Weights of a small transformer language model: MLP 1024 GELU, 648M tokens.
Each number is 500 + 40 x the weight over its row's rms, rounded and kept within 0 to 999. Layers, rows and columns count from 0. Numbers have three digits each. The size before them is the row's rms in percent of the matrix's.

# layer 2 MLP up, 1024x256, rms 0.165, rows 474-528, columns 128-255
077:496435443537469475535493503504537519491479574437555499543482550449570491470455449579474544485451531418566501540484476517491484468435537517479568538512514446529521475438469437510529511473526489483495427485487522524484522453461503461502503501496461531544498450487556545493345512513506525496434451451585556537514435428501498563545590566466506485516468443450524508533582451483445513454470
102:516483485474539491481486533418428495397555472518527475575504461535480560466483431467500454512506461473459565595448468497523425498524579452425590465483426488506478456444512486471542485553464646528467466511433475564499472505543538511489540537461518443516511425505439510541527530462601576466512500498473422524483484536597497460474531559505492494497482498501450505542529489505565483556477
091:470451545426505500483482474493444520493512506462523461500477516535478456485506530610429458501467498534547559529506545470464497577446555470541525514456504487520562510476576518509485481463527554493512490537569497521507554442454518533491505450457509498439505569457492484461480529432422522503541549481521489486433440512467529487393550504551477565525513582505518417560488511542462497542571
101:452465487497526505494522530505490530465465390460463492540503531439486439545517560559510417470456471452559536546513486545498572534476508432479520512527518490517443529541410604520461454492557568481494417521527456482502530472445513495530455507552462496547476486579523530428481478511518472458441474492465492446530540517462582466560548502506467501494512473555448526458448467531509566533493
096:469518481503476479445490486458542548554517484486481509537465478472469541584523507439538479423503534468504454492544399471430496483501496525531486445495515432419489583514459499523584502527444505436430533488473504486485456529525454507517522582485555562496538569556480438521487484410582494488454519488422538480505503538515498530541472525453519545498540480515505558483501414521472541499515
110:425504487554515460465520464499512499526488555573488476522435476482520439499541551492410532428541545454486469494421446509528494459482450503539487565530463527496475526532509516502494410473413466450557453494529514522500439514557520486494538530532529541448534529549589498552485538514567548498448490493389519446413531538495516519527494556524498460454470505533441508494548430488488507522519
099:463526538542497444559490559493467528502495456520424464560467503490472495479491416524460495443501477488531487520519515500498452543480549512528529429485542545470447527381523459493499505520454464593539559546457564451486502460501478516472472522552529458538512496508500511503599449462559559519491492453429482568477480536482595541572506496468447416416488527447524433552511454454543542542511
091:424449396530535477518543512507468470507507526510466517517533557405558458497425478520520545561515495512501540531545532510472475508460440459470447524533498495533450481463547447463551554481522515473509571470450531518464488544490462509509641474521550510504432450536404468486518511555560547497580550459507510543479486484506528470497560549483450466487514455510435455601468526511456495524554
097:461484501507512491548555539464488509543456503599502538505505515496575522503480476494527547457544548452441523531534505426484509514454492480509555456507460493456469501468501527492533440470589479439566537488522500480550515497519568538529423496481463532447538445538444511487549432523469563448565503437490510520484531466483465443566450473490514506478513421555486463503505500562452561557513
087:535504484562508433530526421557503518452578523439519438514462510462572527475513480551493518504475503497487494529502541520588416456488451562414531490464484501526508536559654468465461505553434459538467506579528543484447530559483448478501507454533497560536500453524421550527517498517509507513491524442450524551505474477528538475490462542575484502518446545423523499523502572567465532525459
091:444530556473446452564507542462487531543499462455482457549393506566499499516549525480485464541523523531532507502540502494513490549460456438522486455428505472500457455567538530486538471463496517506535486504574500464479550466511489500472535466440507522516492548464448563524478607459520440529483433474476513503550516531541387590486492448541550585495580539502580495486521501496522479500489
096:518452523525567443460517503556476591543424475556525549520506450513474530472537516443464479462551581553514470514538490451529495564423609488538495570527502515458545571533438434485468479512551460461512447499512490531506522480479472537465495495454534570475483520488558468454463443483466528455521489507474505455574533454530534478491524438520530523492500517557461533503539520558507556560484
098:436524462530506492578472516502470466524466517480516479489517513505525542398449477512494516527446502545523527489468490459496448496480483505415522518478544534594469506472533468503470510570482545482545537502547519531505427526568490438536475468414448513461514447501508468516493529509581577436498502491519453442525494509554504521485587580455440505458535507487542524473508493500481500525454
106:560468535504443508450527475456443468480479504498598467530419396536521432475501476486491566530556441520564511494545469527503543508467508500525523492528444559400485491559534485561475499467439531589460523454463509550560474478502475499520424522498554421527484612479509517518419472536493519534485571465429484450542538542509527447484487495514547453487479527463424526511487550496488451490525
090:483486610515451546486490495426514522502453487515556501466559476431530542505527466496479533501506440521507508480443493554533515559473513493544509499535545535559485491496491526461585432455508497511538523600506499459538474453415470534500474542466504455510537485592541550524552550501506537506460523529513545393556561469475549464534512560502492516491571497436472550526518472463462516484498
114:499504438498606462549514434519473500418498507515534501505554466440564443532457509531615422532454463493511526538509503547569510510460506518451554497494484501499472506480506500495488435521491484586493515474489488494500542472545562414539560480451470477477489459424530473490541464471490525476521467509486484553502544488607513471429449504484470572518543554451492426488460501486537560463576
084:513489524601471508459570507467498464541561535440433460507486453550545476522547557517426489584439529478477549475517460488566508510468554448460493483491511519502439540474492496502597540459540435537519495521462493557508581500450515477506472460507459443541405540503530464482442506466437538452573489464475507487439530460482495484510477529519513520430548533426545484566448554523519461540468
092:475543500521483527503483509454491495484502462520498486485516499569482609484487418519428533515460523512537498528488553458433452441515534467582456512411539421487537435507511547514496535460460546525521503551449566491474478509537449500457526476535525413518492492497575489537463539538496491572496504485536496495537482470525518502489438479432522454548419527432496496522496478544580568456547
103:456459487561445546521512486495543539515525535466489505526509538508491576475549543520565505429486530493563513482487451544516475409508475443504502572534509518521512528492482524439512462520557507421442430434581515496445503499459454450484505537451456528527513515501501488434455503532551528538434483426420554486566567489411536496557458546465559520453427516547470509500525463443487556530433
101:502477507496559468536469576467448498467525561517520443536553453494554442510506488529499498493518540458556543463476575460508453562499547472471548514476483503490496493497513526463418529461486458485477406401453488453537527520474573508506562491560525446461457496538543472473562514510522443508522527536535482516594483541532538534474511513432498487447505495543594527470524488498524567504456
105:479489512544478519618504522480424529526488463475494479530522483516514504567487496451463558454516518494489526490474475499492477523397453609424480534586549459554472484443443473500551514525474510485526502524447514560488413513537442471548479530548471466507445427548587546469509443520502489554541517461491527562525577527463402470454422516475464461486465465514525535484496580543463463482493
128:491454543549498457527399521527596480570577536515525483497413459537528501461477508494493505512550545477466495520582520549457532500489529451446486505493484443573513487498572508477456494550579549513525541452498457558486555492487543456508565542406481518501473501459456442538481486438523504519450509480517512486461459408471513484517475422506494547431522498522548467475499554486484552542452
101:490523505561437420546564508482571526505573458506442578548560501551517490508486540512552499549480483479547501526443427585521560438483467511524541491545526455518511530523507454554477401431524451478451534428560483439466490469530496516499502484579503582505448482541522580529510397502436463521470539470523528527473453487469459508528522553516496467566450500480541536513491494517510476532510
077:427546470476513534488526532560458429465468506499454533434484442469519500468531514546463549508490494514534489516489490529481455450460551408422454532510476501505572544581587477426464536523482516488458478422440399475494514465617533537492548506514500464530521476546480482536505469477524454540538528527412520450537516514607526540537536494478476477505495494471464487497484630503448528532474
099:462528527482487526502510481523406454503478486567491478474457548474465525493442499489434481462564481624468557493500458550466557465479470500409498434552502524472509523471462504456540501586493510449441446485538484482541463457530459576506482517527528514518494446524446466480438477575485528470526446520504484467516507487457503438460495531539477541474522484536478557494555577507428484452483
085:502535478562457514515564590494545491463483500553513544489402476472539559473540527451484494489553506466525466496448458561483501501497580480502552544498435483536521507489405583571446504494445530476517425461504480542518463465519453510499528492546531545506579442494520484543532538517511484560493552535444459516496471472468482500563573489538515446514478479474518478468552472498494518530475
094:544422562519476549506487438477464547533563468463464473514440566471465565519551494515502464488482513524546548550525550481457500514492467520563530532507492606492522535505534559449531565523528526541465583583438432483482509505542539486523501486550504502531482503466493528515422463489507504533505530492587468546448580494474480514499499454516510519514569481487556420530479481423550418498559
088:473521486498472483485499564486498486511504445491550497534568564535521518560538449515487485516456477534478470487486500556494494471476436524474558498529490458473424496483505434538478506444484510481499483520478552468496540435541526456554455520507546529545506435521546469423445532578447453477472449495477417451506477496517587519534551581562427466480490557469521532452573455482458513452510
098:492521418459445520535543473519474492503488501499453477478433569470522539518490421424442463494463505538507449494536526512562448580506500465547475499541573523516579492502522448473528471411549509468497507489504542466473538437520523548603479502545489553539444580505487422599608441568594471517490502439454471575497435572552471498526509481437518472504514507543439512462515454544506523544547
099:480479518542575503501531444432467522559497565390516467472540442424424497505539489516557458484484466459598556530508548540514449467429483478476515542504532507462518470548485559482487487545489499483514546521499458509518572492429525426439534546531446490505481503469498556539441442524479485514534490496581515455515490466445540535500521501513492502559568573436518497449479537450461441457495
096:502458563486486455456523490513496519454471405522437426518440582561448505519554419585534505456485478445562539540511505473539525477436446521469495527510541544477495581471492500484514532508518451486424536517489488551519501436478463518453438519448522492503544536577503482512519549510559483460514527463437510488505533406520502535546502547551439453490557479516577521483548543509473552496535
092:508537456486528508419483461477499503478499500555475503445444459385491496530483483460551439494468490480549516542580482544424495520445526488471506529514455625458562506527501576438489438521535521498480507508544474484496546540497490564502564485399515538481459476491473527505564478582565504541483493457432529460497498518554423480476459488546567492518575534508455492459481492492499486449532
093:451567468483466506500530531490533513451492506490492456540542507514510531521526482484486476577534500511567524540450518561487516435542576439579492453428483469492558465478528580496474419504496513498488423528556470481562563516535549505538527519563498458551475453471523535483521588497459457535604444527413497457538522515491493524568542544565555528429503457459511505455546566467477448527564
085:513542543464512585514519539480501457480536485551487430449475467540643484590442531443406509451522553516483478462506456501482522504502510440491487482451432505482547576453499511479451525485490487477515526588445500518484534461532558570574514492534505465563546491467519533532503473459487486476475551512477494459472520487557482529521533520516505485450473512498502502540483440545473512520528
091:449460529477563482495530543555590485504500499438456557554502474487480534515453497523520453540424442488475448469514547538519465455462519394487519490514493482503544451506573472416491494563529503516512561573451528476477477553479532520537569467570486497502448533516479482502475453416469436510440460486528546548575489500494541467583480511517516504512486427502459480458504519568469480543490
100:493510527559478425500512464498512535405470517546471499518475510476559514505505524557427554512498553435531436484462458543528521541566522539465465516450507423488457531544503508553444551462508470498535532500473502520461474515581493565569581525491526443521571551468551490534486445443493474514503538565454508465487490523512484536540501478553506570495452474482546517518517470489509498580516
101:466473533459530507526402516504466548538494526492470471504448499525542430519512521457488501456470488462486496585573453455456564575492503447447543421546537507426539527457539493491474541535514541590434474487474475511533496449448490477583447451524501445457499401515504487526532475505561448522422437503500495545506485501584498564513482536521462546425467489498584513460477517506504445482528
090:473518462407482561495516528478570537509497449507516526473508448505520466489518572455469467488545467424522442467479462522488544502471528490455523482428480511556524530488473539504509540541441530559458515467523489502438457469542515492502529490560492529536485523504484463472389529461474451525491593518461497478533460474433493503495470542500505492524534428532448475455525472464517490537456
092:560474465462547505511481474522509510478561554516460496504511454524497515461508534498464502468476548434546516587512494487567440498510520468558498501441501545435498498509531432514478485504486510566443438490588524514467471537448529551507437510511502497534473525559506440513517545521468495496541452511480467599464522442475492406499474557496469571479458489504507464536559445489488470465520
074:542515501485407527542500443477599481428575520425466502475522434554532516442533546491458512459448525463519496526570539487430538505456452427462562488537529499523501462481497483512501522451527499491475521477534529564455535425540490480551518512521469475493447435516462579537554563486504448542520446464486493459499418465512473543475460501452434519494538555492516438570514528510486511515472
096:476412504515515453515448377531496434479565524421487467516524442561474514499472509511441498450484446542477477590498520459495509488464529518516489572566537501475515474583586514402471476459516546499567471451479464504483548569434497469471565575539546521554491465497530529525520495445539551525544530456528544471513487503507443509509446522502542487457535566506459578465513490489451491544513
088:588433451463448486539501500568558502511547601532525476460456482490547491475508461479558519460567524541509478481491490514516475559507423473507539397482421519546451482539518507497443513501542444511497474490505485491534481459531544519481518503497502481550548434518479533488457520475479522482544512494519501497510505457505516468554540513583524441481526445518556477466508459461513430453509
095:485439478488510476492427526473548523522546493514448370594453538558543514460443495508461458483563575529483504444524558510513444536466444515505470533469467479493478475569586495431514498451475481493523479442425511505494527511501544457490569530450497481542537523486494498555576484475434505499470544590528480485479462548533523526501493459490568527450489519498534478513483427459452613518515
088:475535440525516433481501501537529405511458511489484466570558554501523429523448509460524525523526429470557558541474501452561502646507462503558485497571475482482447550528475456473459562526495533534470459484509544534517539418486471534536457469526535499520473536519522467535519521447479462462519523491519464553515502528534529447418487534526545415471449498506527409447500554528566505528527
100:576496529482446561476544482472560535604494513542517471483496494481503580491488475412537473481474507492534463484499524523500491495469499470524544507434453554443472554526515465421528494469478524510481557467535575543487451475526482500442479477533507510546483532421473424479435526474452534501460441506510528528461463488473544467519435491537548526534452501443505509514493505503510532500474
097:497428467494520492532608512427554492593476488523455517463480462548479528467539539458527471461514464456442506444507496463498483430539473526440529476551423512591502516432505432481481521541591507463533539512537493558485485537473488528564508519498473514543463524490537550510482489557572477515488527473472467485428526441447550443418464534508490528494463549512407453481466560449494540530505
096:520453459508484468528474442424518543529504509531508439509548524484582527444496498537486467516510427478478492592506442419513532544523475377522474545502469448489404534495444495558470465533518461532432494575488525514574575471494495471473445525509465440534504552514453487458455519524525471561487487483491496563546497446485475499513459447529516473436507478512526431576448565512462520474455
095:517548445526468487546519476594539449429430413496434436461469494480439577560527531472507523458504521530494492517502565574467471604446504500474551503556535496507509551538474462464564490524444462482537506560484505551510505460466451488574494491517475477471432541492517457472489567504525495465511524526484456530459458561556535449447455557487563465531559560517516512465446477483508528554489
086:473460477507491445466504539538448498510434598446453519428482503529580475517530501543487572523449522424478467502546527529478513447451485524494501521447494526477520525458494476510471530533510499480543504432553515496504459559546534478459439475493501538474514467492533498453530507579487550513453504493455487482494559526447578486541411538531410521473536494485561515542496548526417500552549
097:484480509489484598463484442533478444522478462467480476477496444538424472501489441445496441486443384498520467529549521461435480452389461456516457549505439517506531578462480491491540563492417449466496519491471498471475508507471498472471411553439545540470494514530438493499456477586488642514486505461542464430495537514517492446524437511541532507511519525480452481483532463495490486476493
105:488470424457460515536538490465518523526466533495438542456456458523531483508548564549499503503473500456508502512456549527485538503446417494543498607515562469526469490494477545516400526514505551468514506498537469521472560412502538516525567538456468467446460450542493502471478472525542566527550494454416485509459528525448582491523593504522540504464467446501471517539442513483457489462556
095:455430493487483472483550557577481475512516560565407585471552526506586548570500490528469524451451461501493491517525385527480532505501478465557499489501481481510536526579498554504501501486510514440477477440410585465505473464487581510514532524537478495490492539560581468563539485450440455489481524479542502563449455489510487505537493524510636488473460460539500427411518395550478476506512
115:515483518475515482502505469485451527509632555536509494513505547472513473438477543507501526503478476459549488475428432476430450503506412508504522456485509461511504481540531503504495563512449501412525480451572496546578599513471523485520485452402475511512525579517483582470510486457550525586444545515529466473461459565475523515451501530550516500513417526462553484561520506445476509527559
093:425565530466613453514493543448393466507533525475547482486494505566514426510514538493534488459514527522438483505472475471515464511513537474473527496537488463440542478454478470532488511452478572517513507479488522518481491454532405501522524485510442478465481480511488461439503520468525495542554512526402419435538476445480504520485537511508526495521485500485512473515513515483531536496499
096:469566506496441520573526506568518521453515550512525437482496462535482540463447476497482547536496521469490540556488460486537542578455509572514531507489499483518515466560504489532468463423458477438489505518539455509554513518595500435478567498500503584479504458470495565444485469535507475468492517546520511515547464481592478498538567488445476517531447487482549504485456489442520525420484
# layer 2 MLP down (transposed), 1024x256, rms 0.149, rows 474-527, columns 128-255
089:480487593518418480499489527480546509529509422452477493426488526463475526601469537505484500497509464549467480492483509526559573401498568516485471525509574528505516481487509623512538498509527510523533596457525466524520491563481534520507595467375556505527477481451481464541476442522515518527449533507491501448462491542480478486497541416512552488531537524538517480471527560608513564562501
090:480511443513430506488488492603574516616466579567538515474504566434488454467484528512509511465489518464554479430491518474457515517482424558561502533528513488448517542534509501547510457474536425449504491531560545524512542494475418438473455432484505506410498507503580498539451553481493447551492451519475506446543546405470477534568482459459532450549505476462492509483517524460440464462527
084:570529447544540544495544513537513459499546590539553496512491439464562518530499520534481491513486550532451509526512539423488476520582535480543530485502464498436537443576557610518494453462571471556536411446554549492444502462551484512496491514512481440471497524450451478500491483485489500496549539526523536526530503540513510509493521484459555502521494479517473520517488527557519487492494
094:455554543475498521467543533496507440529503544497516484503526529483497512487485512456580537464506466417468486447524485439472557493483492477425480445507508432485498436517500510552433596526527465523494460524562489472522470483526548517484515451439407447534497541503532420525482514516521451484504496539451554450480456544412503509421456489493528460560426503451491498541450462469517455494466
115:454462515539464451457548588461509463434430457486506505522526484474536529453549451487492522430460510469366471526525518487558532485502456580440478472504581442568470478504491475454517492478512527492499460465476483491540480509513512491494491499546497512458556528487486489571549566482499475464557523579492515458483460506511533544475401464514454547494500429530420470526411447431422566514464
095:536531469475491550460452553566483498513491473525446552517462527474481474492442497538486470556472470446546479563544433491484504519482520448455548408491481500491456503505546493450442492547518451510462547483471471479471506434514451549512501458511500490502455514469461522563526551517485579476527506539527513554500408397465485585586476454479466520499478480552494482509528521451562550480414
098:496495473491441431432549584487504486475473571549535485479548571563451551426567569423493508398512492517523508462499446493467518524493476473547414516580501564481500511455467482470492566537515474515531543513476560557555549562504474556523480513452486450477515572586503566464538469483499520553525552522509539486523497440508508464517401518571491488496564497462505490471507479515460543473550
094:552537583520503480492487449501498458435494433551507502492545513477527505510486520505488585532477581527493471491446642509555519434546557454450457527482523573485492477441500608469498502463501442485516538409564473523492397537549413520518473478470480580487516593478468542478488498505521483461521505517470527438503494506498447522487518577461464450566501522505462495521520574509485485440477
104:544467549478424454524526463482480516544540534606506618496436480503507568603501474473516542485468541456564491461512488504520522511481457549536515470518492499457469587461536517490531538409540482431479475535501511465438515472456527483491526506483504505576481471480524478567509519528443556483564487484508422561505523588552490516516514512562506459431452473569488434426516544557483531505528
095:553474519551486457456518477477555470493404487471533483458468526505430515513529505495479530511452507548513508523518539404463543466525487595476461501469599390479556567453566484516498493457434515481528478533487443515495511496430493542474498590524506521498472465516493487428517538504530502485503539496505486509527480501432517454492473479481543476522447536526516536492503539454413453492443
088:453495535482479517516540482510476494545514532529467479514470485537443498499485522472518392514453499452539545468508491493513478523445507499518536446477534538480476470537468488555488441538454515467565467480525471393475499509516517491482465534502557469481458505512466569476453419515572548538558473544489503563493472489468483514528406433512512500451467465489475550541565539548532549436486
086:464513428479479544533407431427523502507493514506427522498466468473528396510540496505483509553536472442506514513472488477532483466557408509443476441427540470518505470485511566516575545507465551463511543470524476449494541514419518530500508575585483485523514484482522495524524520459551500522460454485525417479477538511496479555498419522541503499451471487488558450492482454551509453462483
105:466598426487442576538521453517497565445499499600481474487486479487515508518482463520543517502533498455554473471571451497570462489520503491524505559451345464541491458499587498468521465574521484526503563457507482557554504513559562502492504511475405498499440494530546479415494545464528566473502503544543506510455427482573454482516483520565571432551561481442476491491485431450542494525478
108:519522522506516476526527504459466426457515481599554560484522463480472432428481493471469525527496456519576485507534476474436481576447546472508453527489484574500505478490494474553496564464472472521460570481480487467465527473483520443544438479451555510538542537459482575500542464457471528496487472477466519504489506515527442445439494454476474480484491502466402510507494600515515429508497
095:503458502497552515494504465441553494524459555417493398509529512500514565494433519505450522472490437550457540495493510531548521534521570449429480534487596503484548484495482506490464483477501509450521489518393579562505460450451542452486561506516503513534572520519503457514509534562507543534520474571539449539510581489509479515471543468476532488534548578467541523551506564476514532502543
106:489480554571507522497499521537428457470530439518497467524497544497498479553520535519514527514493476516514474485514530461571516508482529498533498520558470506451527526467578512503554471493488488525510468423513475484464464478445543504480455532435477540499623434488479482466474466511463478396472507492512484512506479524512484522512495452533443512522521571554462519511440529446466577452534
084:540524500537475527481478572516546498498539418481530488527534531428542496511465406455549436591479539517528523487496555506475522504468489539491443479493464575527488523458467535486467599482496465542516510530488573519517557535506504509475492512499479460482564493545525518540414525499411504508466544489534471459515484512485509529529534512515588493515445539472483579504419514486499506414561
101:480469529449472627539557486528495533451391514557424468513542554491445481491506541594539438412522461513452499517478542501424492542524528492557443593489529456523512447491468452523444427410432473477455530509443538505560465511497515499445517541574527483514467521580486518490504511572497498438424552456550416541526545479517583469468471458460565549523418547525473459476508505485440473527454
099:445589451438485531520444530501457458490476449577539543506501482483458417572496504475430488488464485541483498500507526427524506476497478530576513468443546498503507514508481444531485473405457461488540474531430448500549493492511474585522489507480593510492466447502501451519530530464508475443560521596594468551440442483575511401470530437491492431510549454483564502492501495488510478494523
100:560486496521450588549486508448508528373555478495509453501540515493451474478542508462522492454521430493533516490514583466552507532470543526426425534442503478481503560495556540515504503522502553448475453487481450433488512458527491507527506552516434508551482401507467508479532540518508467582562563526467413490458551597491495465410441454495506514463502435484525499493450563509485479531504
102:515464497444569524505579480519440411509522482578523508554482457513506595423533564510497567514486478512485480529551555537455430486565507485515447491508456462470488530519513480508435484514470460516480457432578474500491436523496516491434567434415511462458559489500395478534544534437446522468424456463515517526405439427474535589510513567528516534539510537449436473523516467512452495550497
113:438512483487515476464489508466425456559504454423548503511480507518601476452516531489520504544438511549416521498483556512530538497570496504549530511494463493532557432552507509538515458462523544513513408521487476459451477474538419471512548464559581526530535436463505440475513501485446483514477501553516545474595471512511467530463523524502480483524429494486455553551488513543600494543524
105:479470459550464513564473494518550504503476511479441520479476427476475499498503433488533507528545519482525492439472521462539513465515525502480542463426476489477458447467508519574476557423503483510479526535524466454470468529535493498488459537492510416484489567410508473517448513455517439457500489514492435588465538460604440462494553554508534480542461480484529471614486506506463496438485
101:472524546482524491516561594530464461510520483589460522420524416480508534478503552490518532501514471495534520464533446529488460489531533528563477506472478500474488447456440477404505510505557509563596567496457522550574487498431518564475517467510467485556511428500533457443524484507554546530566553465449474538493557545582525432468499520453495540544512514537578521481540456549547553512477
100:534466521448535542481510519460563508508466487592517525484502502494566443456591462456501463501479548514520476444499463434535512473552439468519483607530479546576495502555462627485463459463456501472522500456472541526519504507423566580559474442504493542549491509462504486586521483464509505553543523524530506472479533530478467454509468455539550474464440537402493431481495447542528549594432
099:613452502451507479448512501491495492398432464511470496524552492538536477537560486553513478548493461492457503569519518487509509496459529463512563527480542461521426446564529460497470509514517469504446479519487478462406490543452538484460525503492523468466454617517507567543521463539521407520509534489508535479465455465539451478462405486521442519443468512528496551499585502570461546453500
095:512522504549466451514383491464476520469482465421482450545544535500487480528516490568473496509502518479499517517430540487543461568547517578522538480527518538394501468483478486523525488455462536538521516572439541500484568421607492448426519496430487495465417511490468556513445495503495522491464519513446509428544523481489464408547473448466529473506542493550576521539485460506519506562466
095:561477411476450510475488502511492471482482551465487507478487475452486519520513517494440598474519546497456467451511545506552449459463432508538576553508476483435522488484523438589456486450568450509566499542478475542476478523569452466518486505417524585506468465512518460446462511586421566480543547550451474533542494478505558523501542575556476459542508474519570530474566428509451482520567
091:513506506526420567466606470591516556474552526426528497521505516530477484489470473529477494429560572496474522513502508453538524517454527500501467572548524514559497485503490488574522529541480532559526534452480491549472506523472498538473475464462550569522526551456471524448429510492480519494537485495473522423507531493468503542456540526419565451510503418439527529527433576543510475534505
096:507477495533444478564499478503446485541561504461554519489559559587462460454510505488522511494459494525519495491494474481431518465582582513544481518492493511568418525511518484503482484490544613493519535420457512509455510483592459487544450467574483557463499468525539451477519461465391476467509525560446502567472459504539536546427424489467473518557487495494497517525505507475501441601439
092:468485477469471488512497412508501425531529485506511565523469452491537487509465564511504582517539477536473468481402488485470454503542506555519478465580466540470515428494462508570484461455455506458582442513539455522469506508481589457488482500556501543530447465447365531512494440491512520551451481458522514442483465487543456458443526442528550494511431578492439494447488524559552503507501
102:388486480455545534545481481490476488478461454549485535474480555451454496483527458473461441515518512505532502460479545514506502518498448440542493453528468545498508476494486533494465552554574589516591571505447492600535541544493493555554486428439547466506490472470530432520539522510573495446520489468499567428455506576504467563462535479536506474427512457446552515521454468481497531553513
091:369534432537488476458555523491497419495468542470495421455537552505481539502482517503497418464501498552545456526478534489552467498455446473547518441517492461466466457519587535466513484553508483473544490436464465477540534473540510559532504494541524477409467531477504491491433532496587488453473579472499488446460513480520485511450443473471537587544552466497555466536491537464471535466377
086:496565467515504518451549473566439479500540536482483446481509543529489535510511510462466518541519481541465548513516495481492492500569475409527461448519546569568554591411511518442506527561506523440551525525436528538456488586481517527469512450512468448474495520511495485499558452519531460512475458483500507425465572424547552533526433466472476484527473505543502484494434501607498524521476
096:471515467483465447554495441502431474500490546483515491575474588550470515477580495468433572423478554491508553502569480466449430542543455532511456474490487508477459521501474524586504486466515498444501451378536503502479517491471455518523463471469468597431547422478523483494478532490480538489502464461537468483472461450513421506444519522498475475486498541470465508451388453443498434464455
105:521494562430522467532455508574525541525485521461565449475536480507459526480430496531519560597504473541437429505504480547573456584487555559457498538485492450527469467450460520556517498498455481587587432526480545539500491485514529485448471540627520516492502543432512462511499469507502482529535513535516484531504483527514551533532467482459513485493540442500567539529540539509485521507457
102:544529492472508530535521459501506487561532457533476532516489584556505474521487464527525464581518560510508485486452506500511464588454468413587444565471492528499523483565504499519507555597490446507605539558549435532488406504473530525551580516456528480525527567484441467431505572522502530527522540495514522483493521539437520483513545609478581479466530558493534529535530494495479528443524
088:505484515495543441510549512477509457497453517453536560485573597513452523534453536547481508529482495547503575556568546495491553516541546504557474490576531540486541534464581459503467485507408509445467530499554463438515592449499565493436477491436504444400561508484483521438480511491503481507532506503533506528525569520498575440487510495457478470536506551494524496497502465491453470508511
090:482522555460501520524405452493510503537474528523514537464456488556442541522545550436532451465526502601461527435476507521465455479568495546436471517471588497614483470541547533503542563488547510528567503543484504499522584574574444500472582575505450542485496450488495526479527496523462467516476489534532501422545451515504519467488565526428536462510543542470586482485515518456542502479479
087:469498552477499509543534477449588527550547523447427467476502520489561580489499398472522505551458484433496417525497554483500529516482556408455495528505503472540566482500528543533558480523503526522552508455524494612451525434485558528554469499486490470528491447556522608508528567455481480457485492482457527534551558528550469495477459542503522477476497495513426475507493542506495589554449
114:486518488489518586534505528451530479512558468391517443546474490535475620477473477457530580454478584529574536552511479517530533525462493509494472480541452556595491490518484501505517449535560563478518512412476555558501563517503485494467521558512472516465457494428502462483565525485494531544507510462428551480484426437436484493506454569570543519550462488480469526551490535539417477455412
095:434486468526473525498594503552461532522528551506480413477485551443449536485551481446466545522577496598454460522508458499512527503540498571553554501507499468431399487517423473460526446456522549533522515480463399545488553443478523441495494530548412489558534497480488531518501484460461613478521457426467497510506508548426485530511470518486510559576534501512531458552551514446528508522448
091:522506560488502499416549529475517454540538548484488384504506539473450472495483491485546488477475481489524477542503490511404521505467507512460504427519490473455532503498505533492420500488523578460513502443517512560544548531436489471453477530531465504428375520481511551494480462475561493474458550520518433540540570473494486536501505534467486470523521501509484485534474505523507551530521
089:502521436532530483484439532453501480520481469463515541500498476512437532470495522435490467466560499495433548543479456485488444569533446487550472513475518528459563568525518465474484457534490535492524421420512551576473450445504504550514443447439478548572559477536462448497484480571453513471482582450460490587517548513534532468473508494490564426401486424459518422459495510446494543488502
101:557580413488588471504492477472517478428535518447499538484610499482464510490531469495497463489444508457523528515481540511429498464494544510476473446450448533528485491500525548461551514467496574518461552522466467498480445495526480515499495482522571467446475443474458496511460449468540491506541512506445529498497461517417488514528469483527501538485493496494488426494519512509405534554461
088:525520512479489482503525515494552507524512466518472511500436592514482520543474487547480481544507510447534506531486497476458463531475510474549444501505483422419516487574537522536454492506529441446498457553472584484497509498459498492493520471435520431515554535537444527483432480473500566521505499437533439494524435413499529526533542482531493508415537439506527493526582503424543407504476
098:484543463532487501541472500502502522543533482448465411484544445500583469463507487473484481585445489459494440446479538503528511519498459528443499487451486457565484461545427571473423548485438512549481491481445569446515545461523511516452499439590466527527432513575481450512521468472527573501440486452591524563523487530495452519536510515522460501487558487472519511536491503562537488479529
105:476474526490413498525507483514471560564488492608456505422467506398504448453442454500458595482520527501548530463493566495597494543541441439476440520553538470498483569522478512474524506510506523503520523464502522522507488480532477551519492508503497484513506532564517480537467537455525451467517528454532487483480532510505498518467502522466490565521547501451451418540459494425566528458529
096:589464519474453463469547435517413508474553514436477508522555439414565526537552542463518510513498505488498463487459470506532474500454521477452524504562484519460447506500414473445540506531548493537553562451547506508537438458487535497498530524492434423526517454508496566553484428517558505461479500459441448485508448528546462448499481496477498597473527506527475497470519507471446550574475
106:483537498467538538453524572434491481477504522485461490496530431473478480468483514517499503552527525614489533503468540506416467459456499461507540477458491483535493467493481511477433484550493572521441545540495515527536541464415492524519469546529501494505521495509537479475444458578552478519506553515588512484523474522502525540485421522563526529487512447421383520472509523484536503480524
100:494511489501469453451512519501527609452437483484477494566533526538558518480447527492538559501531542441484407453442502456412457478500523578542544465491475451459518487542462457550523436498496430470516480488491472544461460503462514473477458474551490512504510461536492472509506505479482501496449541494529493516489466521481464596472516472429547421515503493469486587433590491505460449515399
103:491521505554490464574465442554484502509524438479466518497533508486468482488444486498522507551477481478581493510486555460565486512491473594465493445461513493495487583521484400477520464558529486525517477522473466510445532528426470401517459535508496474512552513510398512550472520482521592476436494536465552517550555491494559477503529522561443489495451500558577530508495509523538474527490
087:514531530569571499473540495552543507481548593497485485471574480430492500437532534495505508517424446554554467475567499480424489469557462479542562447516458504478444419561453540479517483573479389515509538511521561478541517489501483542514509507473538473510553501554520504523583474542507469505479576540492471536528493538521486516499412459426543504575534560529547559509489544505498448448496
097:549483567504493497501487561523474500537485444593516506518504509523440474654427516493465481484529487490500563380560506582542546500462459483507437533418473519526544460544516431492505498480542532480517476551463405492559534476460586513488529522422518523538523480514522494520480457477559491462507454475504471560513465528536511480483580459464455468460487518467477509494478516479506505536428